{"n_layer": 12, "d_model": 128, "n_head": 4, "n_kv_head": 4, "head_dim": 32, "d_mlp": 512, "vocab_size": 8306, "activation": "squared_relu", "norm": "rmsnorm", "norm_place": "pre", "norm_eps": 1e-06, "positions": "rope", "rope_base": 43200.0, "rope_fraction": 1.0, "qk_norm": true, "attn_scale": 0.278, "bias": "none", "tie_embeddings": "early", "parallel_block": false, "extras": ["local attention windows", "paired heads", "short convolutions", "capped logits"], "init": "normal", "init_std_qkv": 0.0442, "init_std_o": 0.0, "init_std_up": 0.0442, "init_std_down": 0.0, "optimizer": "muon_variant", "lr": 0.00978, "weight_decay": 0.026, "lr_head": 0.0147, "warmup_steps": 108, "schedule": "wsd", "decay_fraction": 0.785, "decay_shape": "linear", "final_lr_fraction": 0.0, "batch_tokens": [16384, 32768], "seq_len": 256, "doc_mask": true, "train_tokens": 122100000, "steps": 5106, "dataset": "wikipedia_en"}
Each number is 500 + 25 x the weight over its row's rms, rounded and kept within 0 to 999. Layers, rows and columns count from 0. Numbers have three digits each. The size before them is the row's rms in percent of the matrix's.

# layer 5 MLP up, 512x128, rms 0.119, rows 24-119, columns 0-31
100:495503483535499521511488475484517494534490514471529494464458487531513497460512474503514454497499
104:521491487498496490496512548486478493471539499488496527507503501510513510468476500481495495524483
104:567503506513466535512511449481568499555486507534494488490500482499554525482477518525537522453452
102:449516488475494462491493513502524496499526564502541426455511523519482489542510468467499459495478
101:478500475497493515487521481442557492490514487493492471474528512560537536472465516514522500494524
101:535483473472515469552517482505487515499510447496481484504432486508496450545537482512504508545511
104:501496459485486457530506466505468511560521509503468483481499493497481480485495498493509462488522
098:468515521491508482480525503497480514534504514540473485429549461466544519509532441517480501498542
097:526494472486473532462498466515465497498537520487471515453475478503467494514525499534440500496522
100:476500482487498524496472515466464502472468567543510545498481507527495513520500475495496458517489
115:473471508512525469443484535519495529511509487532481479490485528497531508468518473528508479515514
098:516489480486518489492514535494473497505491475470503495489496520482524466518527494526523490547522
088:534534457508552476459466482506480488516501541491549536510484507504477533522515506549515541524508
098:529516501492489544457476519549488448517485466500495508528519484472493515503491518499509508523460
106:491490534475497501482527532528515474531486483500480448517520447502517508512475485540520544526487
069:504506463529462504508478476483497491521514492445475520529515501498486500492458500474545546499469
093:514496498513481482540497534505535494504553483503522483503506514487487476486521529487505460527496
098:504471517502547464492511510537500462496469498512478481516467490478525467422462507487526488543525
104:501504514540488474530526573512469511502532488524504454479502491518484502497499474530505519513485
087:477449489438478494516555501521481477493537518513498464496492503480501487482467459479558490466501
088:521506533436468486484483500507540481505495550476505542489527500511521550509467539506533517477519
108:525474508489478464513538524479466495464475482467467487476507505511485472532537504519455466542491
091:509472470431543522522514494488470520477484522487507512528520513509499488508525481492492513555494
109:471448477517495506496507500524405496518509500510536494477507497502500568514508496513524507525494
094:474535492479519545511461477509498466485534473466482487537533537503497509525505503458505476540509
084:528482481507486527477526487499474548519503488500482491481431496540535554449529482503484480510471
099:518513484421531489471533495487518512506523487501560489485503442500504472477462491514463509494459
099:498520474456519509455496516470496517501509483486518493521517489507515482501455513508471522509550
086:514525509483498530465518501481536511543532498472502504487549445505521550495504528508492495522476
085:489499495533516477487514471523496516471509499484467510514449491494524557478524468552475522483492
098:477486477481507511472529498490515536466475511509500469501513533474551530511490505492518480479512
090:502486497547499494537512535487484479488516505534545441512459531533514484509500544558478436503510
090:475484492491497483536497502519516485550509492475510486488495484512469506504530497463518494529500
099:498518508473513548521545426482496477509478474504483493497538507509480512511469505465535506498481
111:496503516480548531526398523531464502498510509483514522501510482522510492510463546499464518552512
106:517529510478485532528477468470470498502487528481425472503536473486504503518498448488505482528483
104:516469517471531524522534501475477413548553522472502523500511515466494487472486492520484482516514
107:474499472508510479530543490535495478521457489486520461472549525531540536476514540484511510507508
103:511492515541493524497565504511496499498528501544466499499520487451497504489507488521528439546502
099:484509525487468489530485515536483484473510516512523478502498521548487487519488515542486522520514
099:492541541452525494496495492505506514464475479493519528538523505490493530560513540508497515504505
094:523467516528502500530524498486476519484479512484502490537465475470474512469512517480471481502520
100:491500471511500509506472502475537520481545496445505473443506442475537482519522539501468462447518
087:517547496538555514493480537496508529503532497535507515477526505503507469509477506488494441496482
102:509511540487450526466507491516515489502540509471489479506478485520533486505486554515502481549475
105:504486492482510490485548493524552519518510503509475514505471471457490466464504469474526493469507
102:453449503479521489469541521471492474470473509534532508531505495536486528489505511513540484533485
103:498497544464490477514475534530510517519505463527514433551530467500494471459510504472474509471535
106:512505504495508500472499473505506509529527568480517526491494508481489513506487543519456484513524
096:478477515514520490485450517525484552481508496519493500488518475491536514485503487512510515521528
104:502533483476530465483506517520474490469517533523496505472503500493539512495478532498548466569505
091:491494547491524520509489493559488474471534512478499479487517496532541500514495496513491528431507
095:510509453478475453505468476495490501479509557501500490543524471488485515484534461479478525530522
089:479529466494471476471530512522490501473514459509503511493561523542526512479434483483530524498511
105:519522533449532520491498463530523527476485528522544525462498489518454490518527482465493509525502
104:509521519481444476486472560508487476517485536528469475469471506536498478493512495494525479456472
091:482490505456515478493499514516474536523498526485467483527541550512517503494486485496539496493573
102:432493516462513496471526569520477513471503520507465495475513459557515514471523423459478479521543
102:476508474483457463475486491530516506514489497477507535496477460499472530514492481526446520501470
108:479463448487537513515476535537440483523531504496464503478490444494467441493492497486512524548476
099:509490495516508528501449515498522461519494498519481494493526497529524495535512490540500500584527
109:546510461474511519452521543461494468513537492526500541506502477485513505495480492522546500533510
086:515501515478499481522571529493476494505505494465508535501545506491520461496512520490508469495531
100:491503491495503496451501458518512497472507514503511534501509510517528546469480500517507487551522
119:515494502513540510533519490551507510520475516477522496502478490492486486507467572521526502512421
107:530487496482472484514502509525465482491466495570481483451476472500518558435507488515509470496501
107:493507492494546486482485512529526503516504529513517473503536490559519495498478463517473477483456
101:475519459488522471506511530504500505535569471504517480494531466509471521479529477513445469499471
096:527519526481508471481485484509524492493465532460496474466508514519522498456445494465509510557519
103:533494460506496501513511460495488479550504469556479464518436505458567526477536530507508504499489
094:498538504502527476495458475496479489521536488474490475506495493470499469463508493512493530514487
107:494472490488471526481482514584498498489524492519485508490532533535495532502505537489478508514485
098:491518539527477460523513501472463488497490478529485507500517482472521495502498454491531485510500
094:486487508503493495483488524552489523520515529498494485521464520516571493472539479521507493475506
094:496508505516459495518474509431514493503537505490476530510505499494458497483481489509517517565494
094:516486519485508512495517504517531480470445465509517505510529481479520531467543493541496515499516
100:478517445474472516536519519492499480511466541466517476539499454544461490505469488547511497480486
100:539509497479509519482531509503520494485503524505510531467509511513503530494488469540501459508530
105:511500468482456488497478500513463473528496517490502474472490483494497495488547515472476514506486
095:516509441465517475495506487507438490492491482518534502455470515497514513467548492502484503484446
096:552490470491539492543459491469522491511528481474519514495519513503507561485476502480497519461535
102:536479501463526514511537488506510479476553526491503502466515451501504520473498500471512500489541
092:529473520519506523527476504507526484476517515513505460526546477449479496514521478521455499490521
118:512490492503502520493522539519516503519493573460471515464503509493442509522490486487542519536503
113:481493517455532472501491530512487468515481515548461498503488487494488514529534473422511517536506
096:524486541488510485494504495529503508489502481484535484520488474497486515484478526477505493512513
104:525488478496532534505511501507523469466526525532570547528523501541512498500495463494526493499504
094:490480492484575510482482507523561533470499535523534498471516499520520505480503489489521499526487
100:486464492481525511539483505529490517456496455503537503469489496507476510502498506496511524505547
114:516496493522450505562496508524531456478511474491510492488502465554505504503491483518505485492483
093:486515476469519494493510507467477523518486507466486508549476467482562452531533526493503495510491
103:539493515505518500525480516561457544467531510510510469566481507504508474467544509518475493502497
095:531471502489483496499516465520508441469517455466468544524520505511519462444495476478504526475518
117:514511486509498449524486443495495502500503512494540511505526509478523502537450504509480536544480
098:456482490471479493524512501481492489505554475474479538484534499471511505549530517514499488494504
086:536536473513500490492500469493495483517491537503489497513522463520497504503513466506482492485487
# layer 5 MLP down (transposed), 512x128, rms 0.0285, rows 24-119, columns 0-31
092:478498481540482494506519472544509532496534508525478537515508486474517579545506507486493502456465
102:474446526469478488492433516537524495480472466511495533480527535527511453507516528501462499481480
104:506512539488503507518524561515486500491479476481465460499519487483496551485495502456522448474489
104:468521477504521554486535524476512484514538448473464508497503486488518476503472518512504463493535
106:544478477513510537524475507514476480481536498490500537515460476500500474463495498519505517475511
094:497493495496480478485454477500497512463510513488498507497500493510490434499498493466500493503509
100:506482478499471542446479554519478503476460498511531525488514531503487478503518468527483497507472
100:504500504519498477479470453481501511488484501512539543497471533489523447480537510505501510534476
097:529560498529536505481445533488496478497517506543501473502507468520493505501467477466479510478467
100:531506511491456560526519520511509509465525491498470523472487510487524477518520464493482532508489
112:485526503516478462489503522496512527501458527500502544496504468472485474460482493494534455476519
104:511523492501450486520533463510525545504475495485487497521528488517505509504477526541520537471507
090:496465490531529533525499490558475511481431532449512484526481524515536505530507457519505484473489
095:498523527465483506542495465500487479508504462490485463492484534558448505508497456462496502497473
104:508500499469504463479464499478483531502481507501530490461523545507506470493536526527472494462510
077:501472471511491462485482480508534493559481494505500506490462488506491526498541511534490493470469
099:528477498510506469496463513538497462525460497515523539498501517507507410466533534465523468491464
102:484495494546496483501496535499502484531507541474507515493491513482502437493531546501488487520505
100:485456529515481460447476523502514481510472504496480444536541490505517520479471468510505519493519
095:512507472497486489504514556471522557512501499493493513492512540563502515540472478532519523469482
091:535481505481515439477482520468509511483472522520468494505525483562516497494486513475516511497506
104:532533524502541497509442510483517483494506507508516491487505499515490511552472534523477463488486
092:500520494512463482465500494515543459511483485532516514464470482528480443553461515445505487493492
098:517462517505512509518533512516485519481452498490484479512497511505500526532518530538527518534478
094:534484534516530490507532478501501510515492497497520524501521511498508508480508499498494502475547
096:496539515507501470515464544489497511499475540541491527488504487494477507481515498495507497527475
100:498528487506490510510497521494525515544491511500488472482541534498449450488563499446490505495485
103:491458498532486483513543487537480484509499502478492503507557523504547524528533508492509509542509
089:485489457541450486531452468493516445489522541503485490517494504500512527512504509535511542484525
087:491536470512517478488479464497510494461511475537522476494502494487516576541503486510527459518518
090:474478526532454496506495486453449539562511504473522475468563470465481501524525476523507499490515
088:528484514448494465503526477506519493522526505491439497500482466528497504546475484454497561502490
093:500474467471464501485463498527469503520484539511530542499522500500497513488500494547518524499477
091:533548508526518495492490589498537521466524488519510533484465518503504486475443511485483515561492
106:477489475503458500495511497509521477512509516528435516464481474519499444509466494527510513518450
103:514495495511531502473449482522493480515481485509499512538455533519473511472462546509527513502477
101:507515526471512514521502483503502508531490515487516527471450489542494519519550487456545531537517
106:493496480493508511514467504476447502512495543469508473493508478543494504467438527494523526512530
105:557514553536464534497487496494485475511515528473491507493482510476502501481496511482508518491519
102:485469528543482532497494493529536480476510483529479450505491500491532468517494520504544494552492
097:465492490548522501454496537492519537479498501534498468472480491465474469523468495512486489520508
088:497481510563517493533501490473483522498519483502503495522480497497455510483509502529474494526481
108:502506500519497459508528492501514474515481483480483488500530502495474470524487479508515416544501
085:521509504516489493519550495501508502519482490450503528520507493519504477481496486496489531524513
104:525482455475505504514465498502495485514532496487507452509485564515492494524507498500530472513462
111:458477505489446530472513477438541542506474511477482519531493520505563494489481508534515503476509
101:489480491475509509550515497488522485489485505502539516523516519494500488471486527485518515532518
112:491498503524467523491526508556497485526527511528481534516484468489474489530453517526528488482519
110:515464481535482487503535495497492483442498477540502491488471509490452526506494476491501515503504
100:475502502489474511457535529491572507433520511540482560504510483531511530526491507509477525467515
097:464540520478524550479481521529498497516526499496460526486484509537481417525470456469522539481483
099:510465505474471502488493505449504504541487466467489484501527479473505481498537524502534498457523
097:519524559524538553488551511497501520473504508510486534500508505523540490491499519503508490444453
091:518441520526484486478508520515436521554513494496491489504500521493484528513469531506495505524512
105:527445482492516534474497464537504512579467472493486490503537502516522501468481473527492489491497
100:481523510504536522491525519494466491538491512419495449488446511508488533540527501502505498496508
089:526468478512518527514466477495464527503466511509539483495524527492459550513519505513511505475532
103:443453461545497479472477485481502486467545476488535466500474536553520542493481494473495501500495
100:500488489515490486490496464514508480485469483489509479508507520524548474530458461525509512524488
104:476496484529506487524502497534455480479511507534518566506502480530495472534504509516486500505506
101:438445541508469535480566497526497503477506539512491487511532467517516531471479480485495530525541
101:493471467462505458476513529521518525510515540521523543476503515471480534465509514543459515547494
098:478500501511541493516415486504543491526501504547554512484513482475478473489539511523493495487504
108:508437489515505499508526519524512514499514470534507488531515518471523492496554551479477520461485
110:504525499479534497492497479544512529540506456544529485498476490534455527532469551470523479483532
106:465494466481468480512529504516497481502514532508485496488507480500514499470520485510473499429464
102:504518499445492505542508483456509499495563515490535536499475527499482535526522513487524493496537
107:504476545440499423479484526509516524475451492528481517534483525525515516524521507469511522490493
094:498486528493453468515497549507476528518473478526488539467467501474518490492508476516512542492492
095:496456506499521491492524504480501508502482527516496466509503462510497496429502495534519529486516
090:511506538518519489453482489475502537417499506506539516502482508503536521505505471475506540449465
095:518513575537495484491549503540546534516493475508469493500483440499553494526510506528495526511504
099:523517516473481459507451446514469496504460502510473522530478492546424477515498464495507499494490
103:560538472506499504510485496499505500479495500495516518468485511513469481520502495515490505512484
093:496478517507507475493526485491518463476513532451533475497508529500524532499494484464514525504512
099:489475491497500526477457547551492541488522543522476453515506487517511537501513525450533537521470
100:466490495502466476458530496490514519506466495471463525491447500436507515493490493499482481540444
100:518521532439501474520521506511511510505508476510487527453491474443489540476524518483482517529485
102:505476502489525527461528507510514526489489531537511506487513518532441521518512486507502492500493
090:535497523508492491516486511482503501522503492528508489501515461523449496550439502502483536523510
099:494514488497550460489481505490538459529477485485521464488495464486476496480498495517503486547508
106:482554490527490535511490477492508508511485512474481459468502491490519477493493550469544461483482
096:449536514524498505523504491491529492545517512505498552525470479452487503537497512474503518500498
108:498465509473502477536501531512468517504481538521507480449528507478520507516473453516533515518519
104:485498515493520548503473505504507546540493472513513529515536437472513520497518523512500461535470
099:484484471539529517500476542515513519500497502505487514504473487480491495438534504466490453505488
104:520467483461493489472508491551514476480475471521499505483436473474503521484516536453500513534493
093:458523498483506493529511482471519514525495519485498505450495522532511484458475528480516480485517
100:537530480479503505505517495529501531513494504536468499543509483520488494536461485498519494504485
106:494568513487482467474465474494503493489534460477543502487475511446475480502488543498532516513513
101:532506476489463528538504511506498532491456477483506494529484512519542438502485526527492493490546
106:529532499473469543502509524511505504496498466483524510484494509481525489525443548525449518487514
097:558520534488546465467509474443522474553484506465542493491505474536519495496512469525495535443517
112:515481511463476535481504502499480487489484518512497507466503500510469529514483460457535473472563
100:496515505493502505444473465493483518469538466550452514517535506516501504503509479489483489479515
088:480498531493491509479514543540509516461508498491464526475485513521480489464485492509457486540502